Part of a small language model's weights: 620M tokens, 9461 steps.
Each number is 128 + 24 x the weight over the matrix's rms, rounded and kept within 0 to 255. Layers, rows and columns count from 0. Numbers have three digits each.

# q: layer 4 attention query, 768x768, rms 0.0474, rows 569-593, columns 0-127
# k: layer 4 attention key, 768x768, rms 0.0457, rows 569-592, columns 0-127
q569:141148159137184137124130158122155169124095141122118110132106112100110149096113124140118128119115122135093123172141141113129176141100105097133116175109119121127139138118148132076112130153128166152165116152129141153064151182184091111120096182134088098095124122109127091120157118094145129141094102148102121118140117133117120118133120126117098160096137169128168144129109119121118131136139
k569:108157139124148132121106178223106113147176184097168157122132096134114160144103180158131149125191048134151112134165099074108145155165124129081128129119081099151124115113158110166160143179139145145162117142145168147084168130154143165155156104153131130113136118161096103147101127147089120123092152160142115144136079104103111118110093184137133163175119122130180107163106105132137139141133
q570:121112143102129099111115153155122109128103181111130103084113132141101128166109152122125106114125131106108121109131118132124101073078137094116115106107121155114104149109138117139123114143128098149114118177132122100184109151140095148129105154102148116156139130158143118138088146144128170133144092088140095114130169133073095136109141113152147152127155109182166087150145146151109147104093
k570:154125077144124153113155110108137109144079137158089112122161145120154142088196088119093192121102134099110109142120111149133139084143078130130124148136196117110096130091116118149129135129117089133104123144129175194137172151109125100113171137103144167175155131126157153130135122129139073164103090097125164167129155104107169136120155087089155081131105112165135157139083155135128105134106
q571:166094099136164088186125109122145106078095133162068070116132203135165149118140123090136067123117193171130115094089135186144072121167151124175160128072181128110097058163114153137155161113123093131102085166101118115134102174083122150112115154113136121181148116117162132088173132124097100132131112146148128160095109154122122161140138105109072134114134118139073096104140146151109138121121
k571:124099092108118162134129136093139136130124142143089128125123132109104113100115128102146124085121104105140087116129149153133091102104121111111134100140103101122125148121133144128103162125145094132142128134104132125151121153104156110125103139127132102153124130128158131122117129162096123153117075136113136135132139125148136112139145107113123102105139119137120103129087139126129120117103
q572:114121143128162107157181101094113101136144138131126139108142141133150128152136133152160096115131133111088088139143152135111141119150141114135158141091141201101136107073104124172077164117143095131151078168130152095141057120135125135100150148105157134109153131145082141140108160114097158113156127128131108105132146127068102127167125124096095187112162131163139096104112071156146125092112
k572:145131072125102105152126091114090113174116156185084139151145111154151145150110141149148130079164095130134145161152107130133116128151126109151148143120151115079131097156107108113106163125139175099121123155110116117152129127143176126179151087146178137150152093149181081119120097131125141134189101129105144139122155085136136117156105176152161124087110140111140157101137118135122122153144
q573:117135093125138069125104076110127130127138148125113146119161108132151124110134127128098115118129104118131123134093159123120145135119128108116112171106099121143116077152098071138111149155137123133141138142119110133106138124132112129178102166185096118106115142142128100096143088107133110165150140154160135132089132080144119096127081131132108134159134108153096154160137116138132099127164
k573:115100172131135144172136138127130107165057171168118095130125114130114147147130122142175108108158102142141117127156119108145128123102125146156122141141130147107133133164124129118099152135162148123153133132154148161128123111160169136164151118121130147122123132144117083115140110198132121125117148172128155127116098125109087131109129136124110151119132159143136113149134110148092110142119
q574:119137131122136119089136094148149109145141126167150150127167129144123130130106123144197135144130101109103145134112169140139165096114155145117167148149133124151118188137138088165122111097167119178128130118117096105143066132113122170189128143131125103148113202144137133116148169142108107105121153125159155122155127154137117121179118166105190125126102133163111091114164133128134143167125
k574:142103133146148093164106109135107102140100130141101115162132130099126138150157128095139058097135165143109132165137132109190108096140152083177172126127142147126163112115136115110144094105152105103112113134110121113119139103114141117135146132124125126169140132142124093117140144082138112103126152149103138157130088171085126136128129109119104109100144132121128131144102109135124123143144
q575:139143127140087103148153127133080136163146147111094050115155101128116121161092096138079092133121131118115126147154116107148111128115139127141123143137138102100168109146094122128154103139082104137165104106108124102116136118159100120153154123123148102099160111127161133155130089158083140118126162084153155145089147135121171157131111145119139140177120127144117129128119141131111111137158
k575:112115088138114145096163117132123097122078082100110117126137120116103109113120133133138112149095156135134138145138124137127160119103121162136131106116105155163116132153133117109106132130126120096090122134131130153143119112118137129076121135146111121129108159109117131120129100152134140160083112103142157140130149079139135167104125087111130100133092137129121105111090123141113107153160
q576:132129143123130102138112143133130132096111097139128137087073139131148160135115140132115119137114102092109082137149144081126148114155143144147099110130120111134087114126160127129110150177128080170106123173149094138103102110140157151124115112122164115117106109132119111101133141145123171106148087093097097110164136135155115131129080117114083118118163158182116127080131135136112132138122
k576:094169086142085170164126136119110144103101115119103109142122089153130115140131120173104101116157149089160113146141135099148108107153135179129121173127112118115120130118112095145112091117118113119161104143113122104079126167145125141162120109185122139144123082142166106130105143124106103141156132112119123126081121098123122121100110158123144161127104144102118121147126152095089115153156
q577:102091154145099122141145101089185144171137128110118135107117156144087132113125121123135123134118130118119157109135114176147127101156123134117149085113166111115130154146144128096149152118115089134124127161181177093142131126145131093078127117122135141149126170121135115167134140149114110120158160148149127129116121138166191117148149099141109129116103106152138121159133133119125091131125
k577:118108123110139151061106152119151128125173118118110125118183120108174108086120138098125165091118121121105133109072136123125129119140153059141108126083105143115132116120125136163180132134100112113124177120100121124136111155129115138104153136119080147145144086153144173144134158081173152146100112151089145158081120152143142094149103103114174107119104116093125083118157123097133136091092
q578:149141124106106104144118114159162109134129139115144160091098115107105146111125158120088144119128114189143124153157150094152181113117127153084119078157133136134142152136119133116148160136122144164119112130107083146105205130123129126098127117141167096122162133097131129171106168184126149111107116141139121140097135147112133159111155111089094143071135140152095144131177108119098124104097
k578:092116117121160154137132105115145154150113139110105124139123142130149157144138096123156151116144145142110112140105166152107139093132096119142148095083143066128113137148134148168190159095173137175123125123117133137129128103102126095122106135143130155155126139131115139110147151123155121127167142120141130201121116141090120081074173093103104088124137157142143121110121113117066132107139
q579:131153101086158171165123117098154132109127128130120128119136123146136193105140144120138125130123122157128161135076137109127098136119065134115145134158184090119130113126150158139141074118136110140101143141104109141097113113115141122089136120165127114115097138142150121144117149145137153141105165143084141209129111142143135143175105110152134155110133133140140132165118145129113113146125
k579:144113125111065133133152122115104104125128087131099112149152100140129173094131084094085129117122114115173126120105120123150140138116122101098118112074118120119133123144118154143139153125169107150099114134097135129134119133121144122131170134107118085145114097120173097087088072105146125177133097121067189144147169136112134112120183127092106137115153142114127100147152145122084155120122
q580:127161148152123103140094109143106160123132128122124088117140140096143114145099135083076124109129148152138173134141143098164133124106142126170121130104116131123164084128128123155107146155126132126124138140152156128126116119132106136114141130139106125094158093135150124153131152130127095109148139134134113105134095109090103133093124142113131155141135131082100087144135108118130127119140
k580:159112056106113146160109113082112129118138143135114129162141158101097149134148112116165095133145185144150166115138130154130132116125096116141179159136125111161154109144061088116117116139155151135105080169120115144111157147124141084139133086136148101126150108143184145081145074119102128119124118114157163142127156119116144164127170138106140106101120131147085182119124146153143141125116
q581:157119095096164123118142141116098117129102135149097083101146124142131072112136104104129146124165143098100115112136157113146103145099157118169159139097079129121142083176085089124105166107130113161131099070089132093149139147152087100133139133116160143106117124157129151126111141078098128120127153114140119142105141113126124131124118134152135118122114125140137134121140125154164133162115
k581:151132097101117117149107099106079114119090150127124099129120119135127131130131143115166146108139128140121151153154130147119124122126123137107139148157147147134151134178137121119087111157120155099128106141123116154126128072146117124124158111134142071128157146105142121121157079149120143115134135115130105153126153091157122127145145096107087094156127131110139142129151148165139121118167
q582:138152122110149081079146096114142139146147123178145161119134100125110156153144106136115105113169150110111097100139118123121102132135116070143159117095151148120132115117111087107104145124132109136098126136123126101145132142136127137134152123148131116128136138104125127179129148155187123176151102104160179157148115136122120136133167104098122149117152116091123136123121098140109112125084
k582:126092110137119180135141030021146122115069091154082119142163156157150176100178074083152086126050195115132123157048137170151135111094110114164150118125143157116145150150083117100133161125114076127113107138085105112178156112108143097146117115089121158188152099139169149078178109159171089163146074120087166175146166082128128178147196043083123055123137140167118149129153154125127101111122
q583:118096089118153133181143115085155146152082077187086099117098172128113112094196085087138095149142168114143130115073194184129065113139149088186158097062163174093110124164138130127159128127122109159059117158094114081154100173084118098095089111094129174207157104116168115115126105149149113144111084115126155156092139132142112142163142104093109118114116123172100107144166128192140102149089
k583:114129131131117133108152104107113144129117147122099117128137098136097104118099116126122145110113139126118098151129108142118111117125150117102127138107127103122153110106132149150122144151129130121097112127131108123143087139126175135112141136123133111138127103144151123126084100139116142138143114123101135128128123120140097097100125093120128117118159144097111110129133152135108138136117
q584:186144147143111117127185110148134131140158122160107114136099112098131162115084127137163120114116142113086151117088129114122111089174130132139141116125153133132130146106118124161131143099140144152134139112159109119166091051124151147149106141132122096145172148113146150145140150144167106152119139116142145105131146175129159128088107132101108110120164112109138139133077135099154135120147
k584:116100101118184160117127100120127122078095110150089134124104113101115158106147116094102109109129165145160130137082127123100117153131132131149113132152135120171156186128108137158118126138138131106117125152105134152102172151107135160104146082165132107116083073135100095108123132070102100171133139166114144122127146121124156164117089137117098121095128111156115106152136121149123100115154
q585:087115100149110150135141120109104090113094126081142139158142111145148129106169117176063182119112128095149119096140154129157126107142103160140094192137079146147131143160104152157142155132171129099128145111129126147106132123146126103112098133140148127137132100088123150100122157117153121141163136191136106155123176089106128104085138127122159102107108120089139118096137153131155120166091
k585:082168138114154128095136163120117131102159119097125100112123137130101104133139137114156112127154079129114131129150086101129155101098172087111135092165134138089130155107150107110132166125101120143167100122126110147165094111160131147125108138103111123129100144124092137166092194134125110094092115111117096106116097117128107102170127098132137137123131161131120083095111127152130097150131
q586:143164120151100142131124137133135113127139121136125138136127134157101169110173146136140135098108162065100104173141164120077115079118136163110118135125088141112120133121133139161148123128109132174103131112117152151111077118132142131164101151113118142162177133167122110108157113105123154128150133139105142131106124081153107098150115135151113162127123114078146172121083145098123145115122
k586:109133124131142151099137174174131145117143135099107162116114101125158105135092151146163171139147085115161120110138098116113083118104190150106150164146123116124118099096147148155140121132102173120162167132125126180116141138168105168144159093145145112078086140156043067138103132102065144108083142161182084083180121123147152097079103186148128159143169156093136128125120099112117137124143
q587:161136134154100107119110135165113097137161149128195164119148109113132112154091185153137132129171073137135149148177086118121140131155129187103072153196111115185135181099162136131127086118096162083161170094160105177119167058134136164130149102155128103083123167160091153159133164142115147111112159128126067084177070116149138092118087164120167183113173160111137144118124135059143153134163
k587:137164138153148126128122135113133118135123126113158121117108129138137143132159112132145122159139142133127155139146159103108111158150105112135127139145111167120147132116110111137155132115104137153103143111134144094123121173135119115129136131128136116129137152134162119130134154113155137106155117099116126115123133145118134112126142155151141140139130123125138122138138117143161085122115
q588:131120156136138100142156146123121150088116105126128122077112120140123102139150105116125134137117117080147140145157129118150136155152105133128111131086131158176144098125141117094112115127121115116188164140090110133163143178128119102117116147136141113127120139153146141110117185083124136058151094091123117122127172148114150114074118100138119111099157140132133115119134114143142150114135
k588:127163152135110162183113134088137115138091110111118081120130153156093111154116137168087181147114127101116133143163145094128127120145136134090139132148103125118160093106127088124066132098134107082100134128137137112134149133113131127111084180126136135099172108139119149143117103131146120127186137126107118173108156130121137144146149129136118144093097166143138175121145141162166146168126
q589:126114114133162126116161108114132110106123129107140149125148135130168146139116113135113136131098136120153140119110065110141113126161159095119092072133138138125132185138142155127152162088118149076066101147133144120154117121092111112146141100121146123140165157177117143132182097127135111107164129121152143117114144089131130116159101130084168120127176106159136148132152100088136102132135
k589:143136121163121130148133124090152144139148113120118101103121155164089139083157097144111137118094146147128091171099120159126141116144125111145118136093128164102194181143102133126144142125131107121128125116122118077124122157126138114106165123110062144121149116097179159155115153123159153147101152125136127099123136155142121113137143117174153112102109163120127101118158166109134143126132
q590:094131145131140103111124108105118174107139149129137094123103111151112163101138122132050161114073117142096097133133147097104137150096127129114150111065108139113130113148140156067201124144131118117151136115135126142141084094146134107162112154122140135148184136127125114158140072076175138120106181077097116142149167108121124126149121140114127115136122128158133121090098110063092118138107
k590:163130125082115137135144111121108163132090085124160088085142115104105125146117108143072112067136174128143093158096097115153104116163100101108161131111134140123159116120140103128086157128131153124082131116084126126091115103101132141115113129172116073082113122144129117193109139139129104129124127105136147178115126155132156098110161123121128136132133139106137145132130128109088163092151
q591:112150149157057093104118123122092156160163118104122114178097136127072159155125135132108122104134154130140125136125117111147139118154124132123136112146093135097121081137084117141136107097144150116165172143167138128109148102135121158131163130146124148145145112106152123134158134108169135111077120108158134143113114080143118181158108105127134143117122100064143133135123110111122088103114
k591:159155142138184153095118133129147114148138133119135155101164138165134124091144099158152150126129074167120180090129094091116168152097149141108090134131120148162106124109106127114112133139114123139113115124161122185127125149114128127107106114156138129127131131139121133143115145116113124111118153141134117110105108111140112058153087158160117117140176086151140130118162127104149140154123
q592:110127138130071154110130107114106090116149112137098123150118163128145123153140135152088139107117187146106140115164144163101095165074133125147147148120103112090150139152159171126152141108117123111115144106132173127098117122096128143118140144128126108137154119091136104108105125121155121193099152157133097138137140077095128131134145151123157069110111116092124154143089178119122143097142
k592:121120162158097100092127131161114101128129123148118117131093112132116125156103122107159135158168119121139137156120117118163120156122148127102124115116126105116132145121148128126151135158143130154126172084146114178115110106198121110148127083115162086107126124147129122159121106159081121085097166130128139140136132140143082123170132122150125116136145107128097128141154116088145158119103
q593:127133116135183110127086093109141146103102127115128146130101113101091172119104130108151118136115122162185136135118152074178149106140119140092102158121135097154118149122124118140121163117201150118128111110143111167127133104141095118156149152150134084139129129128144152095117149156149159105133122131159148118150134134136077121115118129115119147112142122162149108118155139096143133146126